config = dict(
    n_layer=14,
    d_model=128,
    n_head=4,
    n_kv_head=2,
    head_dim=32,
    d_mlp=256,
    vocab_size=4905,
    activation='swiglu',
    norm='rmsnorm',
    norm_place='pre',
    norm_eps=1e-05,
    positions='rope',
    rope_base=10000.0,
    rope_fraction=0.5,
    qk_norm=True,
    attn_scale=0.177,
    bias='none',
    tie_embeddings=False,
    parallel_block=False,
    extras=['capped logits'],
    init='orth',
    init_std_qkv=0.0278,
    init_std_o=0.00526,
    init_std_up=0.0278,
    init_std_down=0.00372,
    optimizer='muon_variant',
    lr=0.0145,
    lr_mult_qkv=0.4,
    lr_mult_down=2.0,
    lr_head=0.0116,
    grad_clip=1.0,
    warmup_steps=0,
    schedule='wsd',
    decay_fraction=0.658,
    decay_shape='pow',
    final_lr_fraction=0.0,
    batch_tokens=32768,
    seq_len=256,
    doc_mask=True,
    train_tokens=214600000,
    steps=6550,
    dataset='wikipedia_en',
)
Each number is 128 + 24 x the weight over its row's rms, rounded and kept within 0 to 255. Layers, rows and columns count from 0. The size above them is the row's rms in percent of the matrix's.

# layer 4 attention value, 64x128, rms 0.0856, rows 3-31, columns 0-63
size [ 91 100 107  94 107  93 103 108 105 108 105  97 103 105 105  99  99 103 104 102 105 112  98 115 100 100  96  97  90]
[[183  85 123 124 115  94 148 143 118 122  76 135 112  80 131 148 122 109 166 141 148 121 105 193 134 150 125  93  91 130 109 111 101 121 147  96 155 171 106 122 132 105 135 136  98 130 149 168 166 104 159 141 117 111 150 110 137  91 106 150 127 119  97  98]
 [ 81 116 132 115  98 133 122 154 164 109 140 148  97 100 135  81 109 155 125 178 120 132 149 103 127 125 126 131 150 147 117 115 128 132 122 134 145 153 100 100 128 123 136 127  83 147 127 154 134 132 146 100 169  83 128 158 124 144 168 123 139 125 100 167]
 [125 125 165 117 114 167 126 124 136 177 139 152 168 114 117 121 137 153 131 159  94  94 123 140  83 166 150 123  91 126 121 125 137 161 144 112 167 172 152 127 149 127 126 128 163 148 171 121  81 157 135 107 126 122 189 110 131 102  97 161 132 114 161 136]
 [112 125 116 134 103 110 101 116 168 110 145 125 139 178 145 165 121 126 141 147 150 187  96 118 131 150 107 114 130 141 152 130 121 130 146 141 103 129 102 115 113 124 139 159 145 166 121 108 147  92 152 131 168 113 159 155 159 109 151 150 138 118 101 110]
 [158 107 127 131 170 153 125 104 106 125 169 114 128 103 102 148 105 108 118 187 104 113 117 125 134  96 124 156 130 144 132 135 103 109  96 167  91 159 154  91 103 135 122 124 113  89 139 125 129 132 117  97 124 138 136 160 135 114 131 167 128 133 109 134]
 [123 144 119 133 154 164 106 127 145 125  94 117 134 141 120 152 122 195  74 128 134 115 172 105 132 168 113  94  77 133  97 105 142  89 146 172  95 117 128 152 135 122 139  86 118  86 123 110 103 108 175 136 101  85 141 107 133 142 109 132 117 124 140 121]
 [ 88 116 124 114 125 123 165 123 138 145 117 116 106 134 128  97 129  96 103 129 163 164 115 120 142 172 118  75 107 146 142 145 137 119  73 140 153 147 167 177 125 111 100 153 128 146 174 113 117 149 103 137 129 189 136 151 116 148 143 170 116  81  82 155]
 [138 137 131 129 113 129 110 110 105 115 136  70  97 142  94 120 119  97 127 143 169  94 101 147  97 114  62 144 116 140  78 182 136 132 111  95 111 147 154 114 134 130 102 147 120 150 136 135 140 121 140 189  99 142 152 112 155 137 115 143 143 156 140 120]
 [129 134 155 108 158 127 112 191 107 120 155 118 125 132 140 138 113 134 161 105 143 126 108 136 144 118 116 147 143  88 130 134 115 108 108 131  87 168  72 158 129 136 128  87 133 105 128 145 126 108 116 146 115 161 111 137  64 128 133 116 159 134 129 135]
 [113 127 119 115 131 119 158 114 155 127 134 131 139 131 177 136 175 126 179 141 124 104 153  98 151 126  84 111 106 121 141  68 123 120 176 121 155  89 104 112 133 152 136  79 137 131 162 116 132  85 174 122 121 186  99 119 131 135 141 110 130 138 116 108]
 [119 156 127 170 109 142 122 124 132  96  87 107 103 160 161 134 126 109  83 154 131 119 113 129  88 114 133 113 123 123 106  94 118 152 129 122 137 106 111 136 163 163 128 126 122 100 139 140 133 142  93 116  82 105 150 160 112 139 155 132 151 163 116 127]
 [113 138 106 116 167 143 171 174 117 141 161 138 103 133 100 140 122 152 152 110 107 142 115 101 110 152 141 143  95 112 135 124 144 119 141 103  84 123 138 199 145 126 144 114 128 120 139 143 145 139 137 110 149 156 101 121 135 161 105 186 106 138 133 131]
 [150 105 113 145 109 168 108 145  79 102  94 129 133 107 139 132 137 126 148 155 142 153  93 164 164 105 110 108 143 123 128 126 150 113 176 166 132 138 146 165 161 141 158 177 186 137  89 138 128 126 142 139 118 144 159 149 161 148 100 160 120 136 101 152]
 [ 74 113 156 129 130 168 134 140 116 119 131 116 120 103 109 129 138 147  86 174 141  89 148  95 101 138 156 144 133 120 145 171 139 127 149 121 155 150 146 108 143 103  96 120 107 146 148 132 166 137 122 120 121 140 144 103 107 115  72 165  94 144  92 104]
 [134 168  89  76 134 123 123 123 162 118 152 166 168 149 128 146 125 160 130 161 121 123 130 135 119 106  86 101 108  81 136 122 137 128 107 118 139 120 156 167 119 121 146 154 108 163 132 122 128 132 143 117  86 109  84 107  92 114  80 110 135 147  91 145]
 [122 137 168 153 158 123 151 135 105 116 162 105 114 119 121 100 109 122 133 138 138 155 140 133 123 125 110 156 119  98 107  99 126 119 181 148 152 169 159 144  57 126 157  91 144 140 148 105  99  75  66 138 146 129 111 135 160  88 150  90 116 109 131 102]
 [154  70 145 124 144 149 173 137 131  95 160 139 107 104 109 106 154 121 148 125 136 142 110 117 135 139 157 143 131 149 142 139 123 116 117 157 131 138 136 138 131 186 138 152 152 117 208 103 122 185 103 175 126 116 124  92 108 188  85 119 117 136 156 135]
 [140  95 117  77 136  67 102 157 157 119 101 121 140 140 167 118 127 145 174 110 136  85  91  72 127 155 134 130 137 155 135 165 116 119  92 108 140  84 121 124 137 117 135 164 132  79 107 166 132 124  92 113 122 149 101 110 167 116 131 127 116 135 119 142]
 [117 148 122 134 130  87 129 170 105 130 158 148 131 107 154 184 132 124 107 100 173  94 148 125 156 115 153 114 121 117 134 112 150 113 140 139 156 100 164 108 146 123 134 149 103 143 160 120 141  85 149 151 145  96 135  96 131 154 133 161 153 122 189 135]
 [130 135 166 120 108  91 121 153 131 118 146 107 115 124 136 123 118 136 156 100 102 100 124 154 154 148 130 118 110 145 120 137  77 131 151 145  65  56 138 112 138 118 127 156  77 114 141 127  77 111 143 158 136 104 145 168 102  76 121 111 107 158 144 127]
 [113 133  88 109 170 121 113 137 154 132 141  93 103 117 116 159 124 146 125 121 157 101  89 139  80 150 122 163 150 154  69 137 138  95 102 159 116 142 152 104 153  83 117 147 146 143  90 109 143 119 120 124 142 141 135 102 114 125 135 142  95 107 151 121]
 [154 131 106 131 109 171 114 117 123  83 133 112 122  96 157 113 109 126 138 150 111 116  96 110 103  97 142 116 117 118 143 166 126 163 105 103 123 141 174 106 124 113 102 117 133 144 159 131 125 177 106 110 127 122  84 128 145 124 129 176  73 135 118 132]
 [ 80 125 135 151 119  97 154 126 130 126 140 131  80 113 104 110 129 115 155 149 128 137 135 165 149 106 107 133 148 142 127 183 147 151 130 139 139  83  94 144 115 116 119 103 184  87  86 110 132 123  84 158 118 118 117 124 109 119 123 170 114 165 160  99]
 [133 150 140 145 143 109 136 147 128  87 142 159 141 127 137 103 151 112 117 144  98 125 136 133 178 101 160 110 130 113 109 122 129  78 103  91  80 146 160 151  79  96 130 112 147 127 128 105 156 139 148 144 148 117 122 127 128 123  72 107 126  82 132 139]
 [106 125 128 135 104 161 131 136 161 177 101 133 103 132 141 158 134  95 136 111  67 151 132 123 117  88 119 136 124  94 100 143 123 138 127 114 124 125 117 153 104 128 136 118 135 147 119 118 137 135 163 135 133 122 120 142 128 100 114  67 113 108  99 120]
 [123 114 119 188 125 111 119 113 138 110 143 111 155 151 165 119 132 100 151 121 131 117 154  93 140 112 134 111 107 158  72 138 107  66 186 113  84 127 124 161 105 130 129 124 124 125 100 118 135 122 123 110 134 163  91 135  92 101 134 148 100 113 139 134]
 [160 135 151 105  98 144 127 112  96 150 113 144 125 152 132 135 165 163  98 182 128 125 170 149 119 163 102 151 126 149 133 120 107 108 121  88 121 121 153 141 116 131 131  96 105 152  58  95 118 149 113 119 115 143 173 124 125 127 120 158 161  83 147 132]
 [ 97  93 168 118 216 161 124 133 133 131 118 152 103 106 125 136  75 111 103 135 123 132 110 145 164 101 105  98 127 116 128 132  87 117 119  98 112  80 152 115 136 129 155 152 133 123 118  87 112 128 156 127 128 135 127  95 174 137 153 118 134 108 134 142]
 [ 90 161 155 127 158 134 116 128 152 169 145 103 155 111 132 114 202 114 116 137 161 143 136 156  87 142 127 141 139 155 152 161 138 119 112 177 113 125 123 115 146 128 145 168 127 149 133  79  81 143 158  86 121  81 132 133 154 126 112 124  97 101 135 103]]
# layer 4 attention output (transposed), 128x128, rms 0.192, rows 3-31,35-63, columns 0-63
size [ 91 112 110 102 108 102 120 102 108 117 110 109 111 106 108 110  95 105 109 115 102 116 104 105 106 115 103 108  98  97  90 103  96 100  96  82 108 100  91  96  88  89  98 107  97 100  95 104  88  97  99  95 102  94  90  95  86  82]
[[134 134 152 130 164 120 141 136 143 162 103 129 132 120 127  87 137 152 141 116 119  79 115 107 140 137 136  81 170 125 179 103 109 139 137 170 100 114 159 154 151 132 173 172 101 143 136 153  70 141  92 138 123 134 158 119 102 149 122 161 101 161 145  97]
 [145 134 101 153 126 111 162 172 115  51  85 169 159 120 114  91 135  99 103 155 128 140 185 101 162 134  95 132  97 158 151 115 103 157 136 127 150 116 141 135 114  92 133 144 128  86 115 147 142 136 160 164  89 116 143 133 121 143 146 125 142 143 137 113]
 [125  90 115 141  93 106  79 109 140  88 120  86 121 134 116 113 126 111 126 122 164 110 125 127 154 100 140 178 120 160 120 109  84 134 157 131  95  78 103 139 111 129 102 120 123 111 128 107 111 121 137 158 122 135  89 136 115 119 177  93 107 162 134 170]
 [143 130 145 112 112 119 162 115 117  77 138 139 133 180 148 121 126 158 118 118 138  95 128 163 133 103 131 166 136 113 122 103 119 112 140 133 161 130 135 133 152 101 157 132 156 112 109 114 142  99 117 133 137 125 130 112 109 121 160 126 120 148 124 151]
 [154 140 151  92 140 140 124 112 159 174 153 110 137 155 113 113 117 155 188 116 111 126 122 119 118 102 170 136 105 127 118 113 170  94 117  70  99 118 152 138 133 165 198 110 133 135 115 180 107 146 146 123 138  92 104 106 142 138 133 110 107 116 162 104]
 [137 114 169 116 122 119 124 149  92 172 159 144  90 145 159 137 105 124  80 155 121 135 113  82  92 119 139 172 123 160 124  94 145 137 139 108 159 136 135  71  91 160 142 143 134 115 123 143 113  95 108 106 140 114 150  82 163 120 121 112 155  97 127  91]
 [103 144 111 103 119 150  84 115 106 122 165 152 138 144 119 176 153 140 125 128 152 135  76 112 140 124 126 141  91 122 126 126  83 131 106  90 134 161 127 161  97 134 177 117 127  85 160 146 119 105 101 133 128 147  96 144 145 102 109  82 141 121 173 187]
 [131 133 135 158 181 161  94 167 169  97 145 179 149 164 145 115 139 117 117 143 129 136 164 162 157 117 177 144 132 126 137 133 151 102 128 147  97 142 133 135 119 105 140 166 169 139 165 123  82 143 151 157  91 112 132  96  91 129 110  99 155 152 158 134]
 [163 152 157 115 117 113 103 109 142 152 125 138 137 163 124 110 125 170 140  89 124 137 151 156 163 171 129  76  85  90  86 145 136 153 111 138 157 152 173 116 136  68 109 148 135 133  99 122  95 157 112 159 147 126  80 166 156 137 157 100 135 121 152 110]
 [137 117 102 153  82 141  96 125  92 123 111 138 103 137 127 145  98 138  86 119 148 121 136 129 143 143 155 114 185 106 147 117 162 143 128 122  98 116 129 124 124 135 103 106 100 112 131  84 143 148 127 152 128 108 120 125 120 128 133 140 138 123 136  99]
 [117 113 107 150 162  88 151 123 119 100 168  95 111 110 115 132 117 124 153 109 101 109 118 149 117 174  96 146 155  79  93 110 116 112  88 119 134 194 111 127 122 159 126 151 148 163 124 125 108 121 142 153 126 108 121  78 128 123 118 145 100 138 119 194]
 [161 141 106 156 140 145 148 127  89 121 100 109 108  88  77 190 103 139 127 113  91 152 135 134 132 153 149 123 119 110 148 139 131 143 124 125 135 116  98 162 131 141 104 147 124 144 133  79 120  99  97 109  97 123 134 134 177 124 185 113 134 137 133 140]
 [138 150 133 113 150 114 156  85 117 148 138 154 145 137 144 158 123  85 137 129 121 127 104  94 143 127 144 127 120 112 122  94 151 124 109 143 141 171  85  98 144 127 125 125 119 126 111 115 160 128  92 122 158 114 143 117 103 112 116 141 110 139 118 115]
 [ 97 128 136 139 140  86 138 109 135 164 155 107 132 152 130 129 126  98 164 164 159 162 116 114 129 116 140 104 115  94 163  98 100  86  75 149 152  95 119 172  93 149  97 114 124 164 147 149 138  88 110 150 103 115 113 139 142 136 162 122 113  90 115 126]
 [191 129 145 112 141 133 178 156 114 153 114 123  60 150  94 146 146 101 176 150 129 135 110  99 130 101 134  92 144 111  73  96 166 112 132 128 133 158 102 118 103 145  97  96 101 104 118 109 140 138 111 147 127 141 132 134 128 117 106 113 125 107 147 147]
 [152 166 144  89 140 131 156 137 114 124 101 104 142 161 113 131 116 153 155 158 157 104  91 124 135 161 149 141  87 136 177 142 137  92 113 112 151  92 139 116 168 157 159 184 197 148 106 142 123 137 105 133 139  79 140  94 125 132 137  99 142 128  76 146]
 [114 147 134 120 155  87 136 124 125 138  84 122 110 127 153 141 100 114  73 145 144 128 109  98  74 145 116 140 101 174 157 149  88 171  89 125 141 126 106 131 146 146 124 118 115 131 116 127 155 132 116 108 143  94 138 112 151 109 131 113 155 131 143 131]
 [123 137 139 108 118 150 134  98 136 154  89 132  91 149 127 144 127 107  94 127 135 138 145 116  98  99 133  85 103 108 150 105 142 133 140 147 137 162 129 129 113  84 131 113 126 149 144  92 107 144 119  96 112 133 129 162 122 162 103 116  99  97 120  73]
 [113 165 136 174 154 104 118  54 164 150  96  63 102 151 118 138 120 101 106 126 104 128 131 113 144 106 149 147  83 114 103 183 116 160  98 106 130 141 105  75 125 146 149 129  87 128 123 152 143 136  88  94 157 128 108 146 133 111 157 128 142 134 123 113]
 [155 116 135 148 112 113 129 159 158  94 123 134 123 159 126 130 110 164 104 117 125 137 142 107 142 111 142 106 132 135 159 107 123  84 143 106 135 168 135  87 172 144  70 128 102 132 162 148 156 136 149 121 141 149 146 122 136 176 127  94 105 132 128 120]
 [103 152 156 169 173 139 140  85 156 151 162 132 142 176 193 123 127 118  57 119 126 165 147 122 123 113 129 142 136 162 157 146 153 146 157 104 151 131 159 119  96 159 123 128 143 149 130 144 146 130  91 125 142  90 130 150 126 170 138 145 102  83 144 134]
 [ 89 129 150 111 137 116 123 155 134 118 116 103  75 118 147 180 131 110 122 171 113 181 143 110 170 136 161 138 125 134 137 141  89 156  76 116 101 172 128 183 145 151 108 143 157 124 169 103 159  90 141  80  78 133 111  94 110 149 129 108 115 139 114 119]
 [180 139 120 108 134 136 119 122 110 143 112 103 134 102  88 159 126 160 133 135  83 154  96 104 103 142 135 120 121 130 133 116 155 124 154 108  93 141 146 156 127 140 158 110 113 141 137 155 124 122 145  89 133  82 147 135 125 180 130  67 135 128 122 135]
 [125 161 134 142 153 124 126 154  93 181 140 122 139 138 109 145 140 133 158 149 130 123 138 142 163 139 124 105 106 124 167 148 144 133 119 166 120 167 150 113 148 151 120 138 120  91 144 108  86  60 140 113 128 158 146 143  63 105 124  76 128 129 149 131]
 [145 147 169 102 154  97 167 157 106 174 151 161  78  97  96  88 109 121 128 127 172 148 159 169 130 121 128 135 153 105 135 141 192 135 145 125 113 110 159 147 129  98 111 178  87 122 126 123 134 119 151 143 125 125 134 139 143 131 169 123  82 119 105 135]
 [110  99 176 147 152 130 126 130 134 111 124 133  68 108 130 131  95 166 130 166 162 134 150 144 197 157 159 124 106 127 118 181 103 139 155 120 129 102  95 117 138 142 128 142 136 145 116 106 110 122 147 110 142 132 117 173 145 160  81 100 171  71 105 152]
 [ 90 121  93 121  76 169 123 131 112  93 110  80  78 163 145 100 106 102 133 132  77 106 133  72 125 151  94 117 134 100 128 122 143  74 119 116 148 103 108 140 100 143 155 153  93 151 135 126 130 120 138 143 130 107 141  72 123 117 139 143 112 156 122 122]
 [122 109 117 129 101 160 162 101 122  91 169 108 115 132 151 125 119 157 148  87 149 114 130 156 111 141 135 124 145 139 121 161 123 107 119 115 141 116 138 141 169 136 107 145 116 125 125 151 169 110 122  79 110 106 163 149 147 168 108  88 117 147 133  66]
 [113 147 127 110 117  79 141 107 140  79 153 151 109 139 135 131 145 123 125 121 140 121  90 129 125 147 133 103 152 116 133  82 123 137 124 126 139  80 129 136  86 195 134  89 126 109 107 160 133 135 143  99 154 135 129 157 132 128 180 127 126 132 153 124]
 [129 127 119 133 147 146 108 158 147 123 129 163 135 106 145 120 119 150 138 146 122 167 114 130 118 106 121 136 147 126  93 126 135 105 128 131 109 102 110 177 104 182  60  89 200 141 127  68 145  86 158 118 100 107 125 120 141 137 116 125 135 100 124 151]
 [138 135 124 171 124 148 111 170 100 141 124 133 157  36 155 158 134 162 171 120 120 128 105 131 183 123 118 136 131  98 176 114 120 125 130 107  90 140 101 142 130 122 145 111 146 148 135 144 117 152 108 137 135 146 133 125 124  96  92 149 118 153 123 118]
 [140 135 135 146 143 102 151 140 127 137 133 110 149 105  87 125 136 145 154 124 104 166 138 110 105 131 147 107 138  99 107 112 135 117 119  94 131 130 175 146 120 111 101 161 169 137 124 107 111 142 141 122  72 128 148 109 151 122  91 145 129 115 114  70]
 [118 136  93 154 135 136 109 126 135 156 129 143  94 102 122 146 118 101 107 167 117 108 110 105  82  89 157 166  88 156 128 101 132 103 128 147 111  97 154  87  98 128 110 134 138  96 146 125 107 144 131 115 132  93 147 172 136 140 160 118 133 154 148 147]
 [176 143 166 147  71 136 138 106 121 121 137 140 163 153 120 128 193 153 109 124 136 127 109 107 134 159 113 138 143 140 210 169 151 107 136 158 139 165 173 150 139 137 133 161 100 129 154 115 119 144  95 126 112 151 128 167 149 131 123 139 183 146 163 107]
 [ 71 141 117 163 102 124 161 135 129  88  90 148 131  99 119 126 110 104 154 131 106 130 158 168 136 118 173 110 140 139  95 110 132 152 158  97 147 138  88 144 163  64 123 128 130 135 142 127 155 146  90 110  82 170 105 132 132 118 143 177  69 105 140 169]
 [138 140 152 122 102 112 138 155 131 113 118 121 101  93 116 115 167 126 169 126 121 110 180 127  89 115 168 152 145  78 142 127 157 125  96 151 156  93  80  97 113 140 120 116 136 115 129  96 109 138 132 138 117 115 106  98 117  95 139 164 175 110 100 130]
 [131  92 127 140 112 144 141 131 113 133 127  84 121 153 163 130 143 117 143 113 122 147 127 156 140 155 130 130 125 166 119 157 135 125 118 136 155 114  90 105 163 121 110 148 135 170 140 129 163 125 112 124 191  79 133 136 164  98 120 106 126  77 134 142]
 [110 158 121 143 100 148 160  84 147 136 129 140 109 126 114 142  94 108 124 136  99 129 124 145 146  88 149 161 118 154 163 112 136 123 101 192 108 146 118 131 122 174 143 126 136 166 155  87 141 152 144  80 103 166 175 109 108 162 129 140 125 112 103 117]
 [122 132 145 106 127 125 150 123 136 169 156 133  77 115 113 100 145 115 157 119 134 136 140 127 121 112 120 127 100 166  50 127  99 120 145 160 102  90 120 125 157 104 118 149 156 153 115 114  74 145 144 136 120 113 121 147  99 117 110 106 145 132 159 146]
 [119 161 159 103 102 117 132 155 142 157 135 130 137  74 116 113 126 160 139 114 148  96 130 139 118 126 122  99 120 179 119 137 160 103 173 138 107  86 132 181 105  90 109 133  68 129 113 100 165 125  90 153 156 133 122 153 119 103 146 125 154 118 152  82]
 [ 98 115 160 104 132 119 120 103  96 136 159 105 152 158 122  99 108 111 154 131 158 146 149 133 106  88  75 153 120 146 180 143 155 109 137 106 139 126 147  79 101 150  74 125 134  80 114 148 131 168 126  96 135 134  96 131 145 139 136 106 146 117 122 122]
 [130 176 156 161  95  77 132  79 160 124 133 142 101 110 150 150 151 107 111 117  88 164 142 120 136 138 118 159 145 124 151 151 130 109 132 114 133 102 101 162 130 180 102  94  91 146  97 138 134 178 127 114 133 123 155  91 147 135 119  95 151  83 146 143]
 [139 169 116 159 146 138 156 116 112 155  74 146 119 121 150 156 153 151  98 110 123  99 169 126 178 165 119  87 137 172  73 157 150 161 117 108 113 123 144 122 143 146 125 117 137 105 122 115 114 122 134 148 174  97 137 100  79 154 116 126 143 157 147 136]
 [ 81  85 134 153 132 136  83 117 125 114  98 170 131  77 177 147 110 115  88 103  94 120 156 129 140 113 136 118 114 137 125 163 118  98 137 134 104 111 140 137 147 115 119 134 137 161 142 142 137 121 137 121 162  94  77 118 126 125 144  94 132 138 119 107]
 [144  70  69 119 176 155 101 137 130 124 131 120 129  87 110  93 135 122 107 137 103 143 111 113 156 115 130 137 119 152 118 114 134 105 123 137 139 112 174 174 100  98 119 143  88 106 177 115  99  86 122 142  90 137  93 133 128  98 116 105 112 151 155 131]
 [130 170 114 111 135 121 113 145 133 174 143 151 143 150 120 121 105 136 118 149 146 116 135  91 111 134 101  93 128  96 101  78 101 104 140 147 108 156 120 102 135 119 150 169 111 147 107 186 146 143 133 106 170 146 113 145 160 150 112 130  89 121  81 134]
 [125 162 131 162 128 136  83 134 127 125 152 120 107  84 190 119 134 148 152 154 129 114 103 168 118 133 140 132 145  93 113 106 166 124  99 112 155 163 115 124 116 165 125 124 148 122 122 170 146 157 119 162 179 130 134 127 186 150 104  84 169 139 129 143]
 [159  98 105  78 140 111 184 163 104 116 140 154 159 158 132 122 146 104 154 150 148 135 120 141  81  90  72 145 111 163  92  91 125  94 139 155 125 144 109 137 155 111 168 112 142 138 151 126 102 137 112 161 116 130 134 167 148 131  94 139 104 127 130 146]
 [111 143 166  93 132 142 155 112  99 131 102 151 134  90 115 159 159 110 145 179 108 126 109 119 106 176 103 138 131 141 127 150 109 179 158 163 138 102 103 129  96 155 151 144 167  91  98 116 115 136 108 114 141 130  95 172 116  89 162 124 158 116 123 128]
 [160 155 117 113  86 137 105 173 110 135 101 108 151 118 114 137 126 122 108 164 119 109  83 145 123 158 158 145  93  98 127 111  94 169 150 122 125 120 141 100 135 122  97 129 104 119 107 114  90 151 167 117 111 121 140 140 127 119  89 120 136 134 131 121]
 [114 137  87 112 151 170 145  77 181 140 128 120 149 135 113 141 151 171 158 104 126 110 107 128  91 140  94 139 178 140 121 152 129 106 147 155 151 104 144 123 168 120 107 151 103 159 124 132 118 161 109 152 157 125 167 120 146 125  96 131 173 141 155 102]
 [114 137 118 143 101  79 137 163 172 144 132  87 144 143 140 119 119 128 120 145 142  91 104 134 144 148 145 107 119 112 121  87 123  88 116 128 124 112 152 143 121 112 121  75 150 137 146 159 159 128 105 107 178 145 147 123 158 148 132 179 135 130  96 173]
 [100  96 144  92 115 121 105 167 148 170 133 107  75 200 141 150 140  92 117 142 150 132 115 108 130 143 114 124 150 114 115 137 112 148 144 109  96 131  94 147 143 111  93  88 108 115 150  99 159 118 127  85 107 128 125 157 160 146  95 146 104 125 156 113]
 [ 98 109  76 128 145 131 148 130 113  89 113 142 126 150 153  83 152 112 143  85 141  98  98 137  65 112 141  80 115 118 106 127  96 136  95 116 158 117 118 148 135 150 138 159 138 140 137 118  97 147 123  85 130 114 126 153  80 158 134 147 152 119 138 119]
 [144 127 113 114 139 134 128 139 141 142 114  66  90 137 154  95 129 130 149 166 141  97 147 133  69  92 171 129 152 134 147 118 148 156 138 168 100 139 152 110  94 136 155  71 136 102 143  99 138 105 129 159 110 107 128 137 160  94 166 117 144 157  88 128]
 [133 124 141 127 183 103 127 151 140 123 139 129 170 120 129 108 133 140  97 130 101 164 142 204 135  91 135 106  85 139 117 141 138 186 152 122 126 152 140 102 110 134 103  77 168 129 167 160 121 109 118 119 111 128 189 131 115  97 133 120 159 107 127 148]
 [168 135 142 180 182 115 171 163 147  79 104 134 169 136 129 126 151 158 138 126 121 118 126 142 132 137 139 112 151  91 186 148 112 128  97 111 126 197 120 111 142 142 105 134 120 129 142 132 107 109 152  99 108 127 103 131 100 103 130 127 135 128 130 154]
 [157 129 158 156 140  99 160 130 123 133 172 112 149 101 100 135  89 159 110 133 108 133 142  97  88 119 129 166 124 144 119 180 134 112 128 148 145 137 136  90 151 138 136 167 111 108 177 162 109 109 106 133 124 118 107 117  85 121  95 112 133 119 166 160]]
# layer 4 attention query, 128x128, rms 0.0922, rows 64-69,96-101, columns 0-63
size [ 68  49  82 107  59  90  70  72  83 118  71 104]
[[157 116 126 145 101 129  82 110 173 116 139  98 118 111 107 115 111  77 162 192 131  69 140 142 128 142 162 152 156 156 134 114  93 124 156  96 113 124 121 132 109 120 102 129 103 115 122 136  95 113  95  95 132 138 123 110 150 138 120  60 140 120 146 134]
 [141 132 113 145 147 127 143 164 162 103 147 119  98 125 131 140 121 138 175 155 124  93 148 152 116 106 179 114 133 157  96 129  92  91 154 121  71 109 112 106 107 109 162 112 132  71 134 129 101 158 143 110 156  84 128 105 163 106 134  66 120 130 140 154]
 [111 138 125 135 148  87  96  86 143 140  92 174 124 147 105 156 101  85 163 115 118 159 108  95 119 111 108  79 129 107  92 170 150 155 178 140 155 125 127 126 113 108 140  86 174 144 133 139 160 183 127  92 128 146 112 138 145 136 136 159 111 127 106  96]
 [124  94 137 122 157 130 122 132 157 125 112 123 179 114 152 131 110 147 105 121 163  85 150 199 126 127 118  96 109 115  89 126  92 123  99 176 133 187 139 142 125 108  70 119 124 133 107 157 136 139 129 129 128 125 125 127 122 124 127 140 110 120 100  80]
 [140 101 143 110 147  87 158 113 127 161 147 102 146 105 138 132 131 136  90 106 121 139 103 175 104 117 102 139  86 100 116 130 149 167 135 144 156 159 117 179 120 139 123  94 169 170  86 117 143 138 122 133  75 184 126 171 125  92 101 152 113 108 154 116]
 [139 135 106 146  94  92 109 105 142 118 140 168  96 130 103 177 121 105 120 140 115 139 123 108  96  80 103 136 119  74 172 156 150 105 111  90 120 133 114 127 117 155 119 143 169 130  90 137 132 158 148 129 130 105 105 105 132 117 166 112 130 108 116 178]
 [159 116 134 114  88 113 129 123 143 136  95 156 154 134  96 122  98  89 155 138 117 126 103 141 122  91 133 125 129  95  89 131 116  83 131 132 110 109 121 118  99  87 147 156 125 120 107 140 100 146 174 123 142 111 157 112 119 175 134 117 151 155 190 188]
 [118 127 156  99 132 118 104  99 132 166 129 137 125 101 113 162 107  91 131 137  95 146 116 135  93 106 162 108 108 103 143 164 117  77 136 126 120 103  70 100  96  77 111 102 130 131 115 112 115 112 161 109 162  87 124 135 132 103 153 121 118 154 179 165]
 [167 101 155 134 117 109 135 127 100 106 128 120 103 122  52 161  96 128 107 131 127 102  93  94 141 120 114 131  81 138 129 143 169 184 166 141 135 116 158 115 151 140 121 108 137 126 136  97 128 164 151 134 104 128  94 165 120  93 130 128  90 185 113 111]
 [122 162 119 118 119 164 160 134  83 110 106 128 127  71 154 118 157 166 126 102 131 133 155  95 125 135 150 138 108 102 128 141 111 132  97 167 140  99 110 107 150 124 113 143 122 115 119 105 109 117 126 155 120 128  98  80 150 147 113 143  79 158 106 147]
 [128 127 151 121 151  90 182 162  97 136 180 140 119 117 135 123 133 138  77 130 157 119 114 117 135 150 104 133 117 139  98 116 156 189 132 129 150 136 158 142 149 165  93 110 130 178 132 132 111 101 117 115 130 159 147 144 110 116 127 120  81  86 102 120]
 [110 171 121  88 107  90 121 119 123 114 146 165  98 105  89 163 181 112 140  79 151 133 149 109 103 154 133 116 144 106 128 152  88 116 141  94 140 114 172 152 123 144 141  93 148  95  99 137 141  80 162 139  95 144 127 158 158 152 162 118  95 107 136 127]]
# layer 4 attention key, 64x128, rms 0.0862, rows 32-37, columns 0-63
size [ 85  95  89 107 102 102]
[[103 138 122 112 125 135 148 123 110 158 152 111 136 119 144 108 161 147  85 127 139 138 178 111 158 164 121 116 157  46 160 125  99  88  98 140 148 132 157 140 123 105  95 118 137 117 138 126 135 113 141 119  88 141 144 192 122 118 123 157  78 129 137 108]
 [126 122  88 138  89 137 100 122 147 109 109 138 128  80 128 105 179 133 146 149 155 114 155 140 130 127  96  91 150  80 131 128  70  72 113 110 128 127 108 115 124  90 111 102 127  89 128 157 111  99 138 138 108 117 158 105 157 187 152 137  97 130 124 138]
 [126 169  78 118 121 162 133 115 134 157  94 115 100 115 113 142 167 140 126 182 123 130 123 124 138 123 122 104 149 155 148  82 106 122 108 130 118 134 108 100 117 122 147 157 131 147  84 144 153 141 109 127 139 154 141 164 114  72 131 118  95 160 109 126]
 [127 122  76 125 109 136 124 124 136 147 109 181 146  98 125 122 152 132 164 130 160 120 120  97 103 128  87 130 162  77 117 127  95  96 165  60  91 119 107 131 148 106 108 123  97 123 141 117 140 136 130 138 115  77 151  97 143 151 126 153 151 163 134 144]
 [130 150 131 145 141 103 135 112 133 100 133  93 113 122 104 105 107 138 156 141 119 130 123 122 120  99 110 150  96 139 125 125 143 143 142 133 137 136 147 141 147 133 172 124 151 127 136 161 110 122 119 136 132 148 102 111 128 159 136 117 150 136  97 114]
 [149 122 122  98  93 100 116 108 181 146 119  83 141  92 149 127 114 120 124 133 121 140 170 133  96 149 106 102 146 120 128 109 134  99 147 122 128 105 140 145 139  67 131 126 110 136 164 110 111  98 147 131 128 122 111 142 121 120 144 145 183 160 150 163]]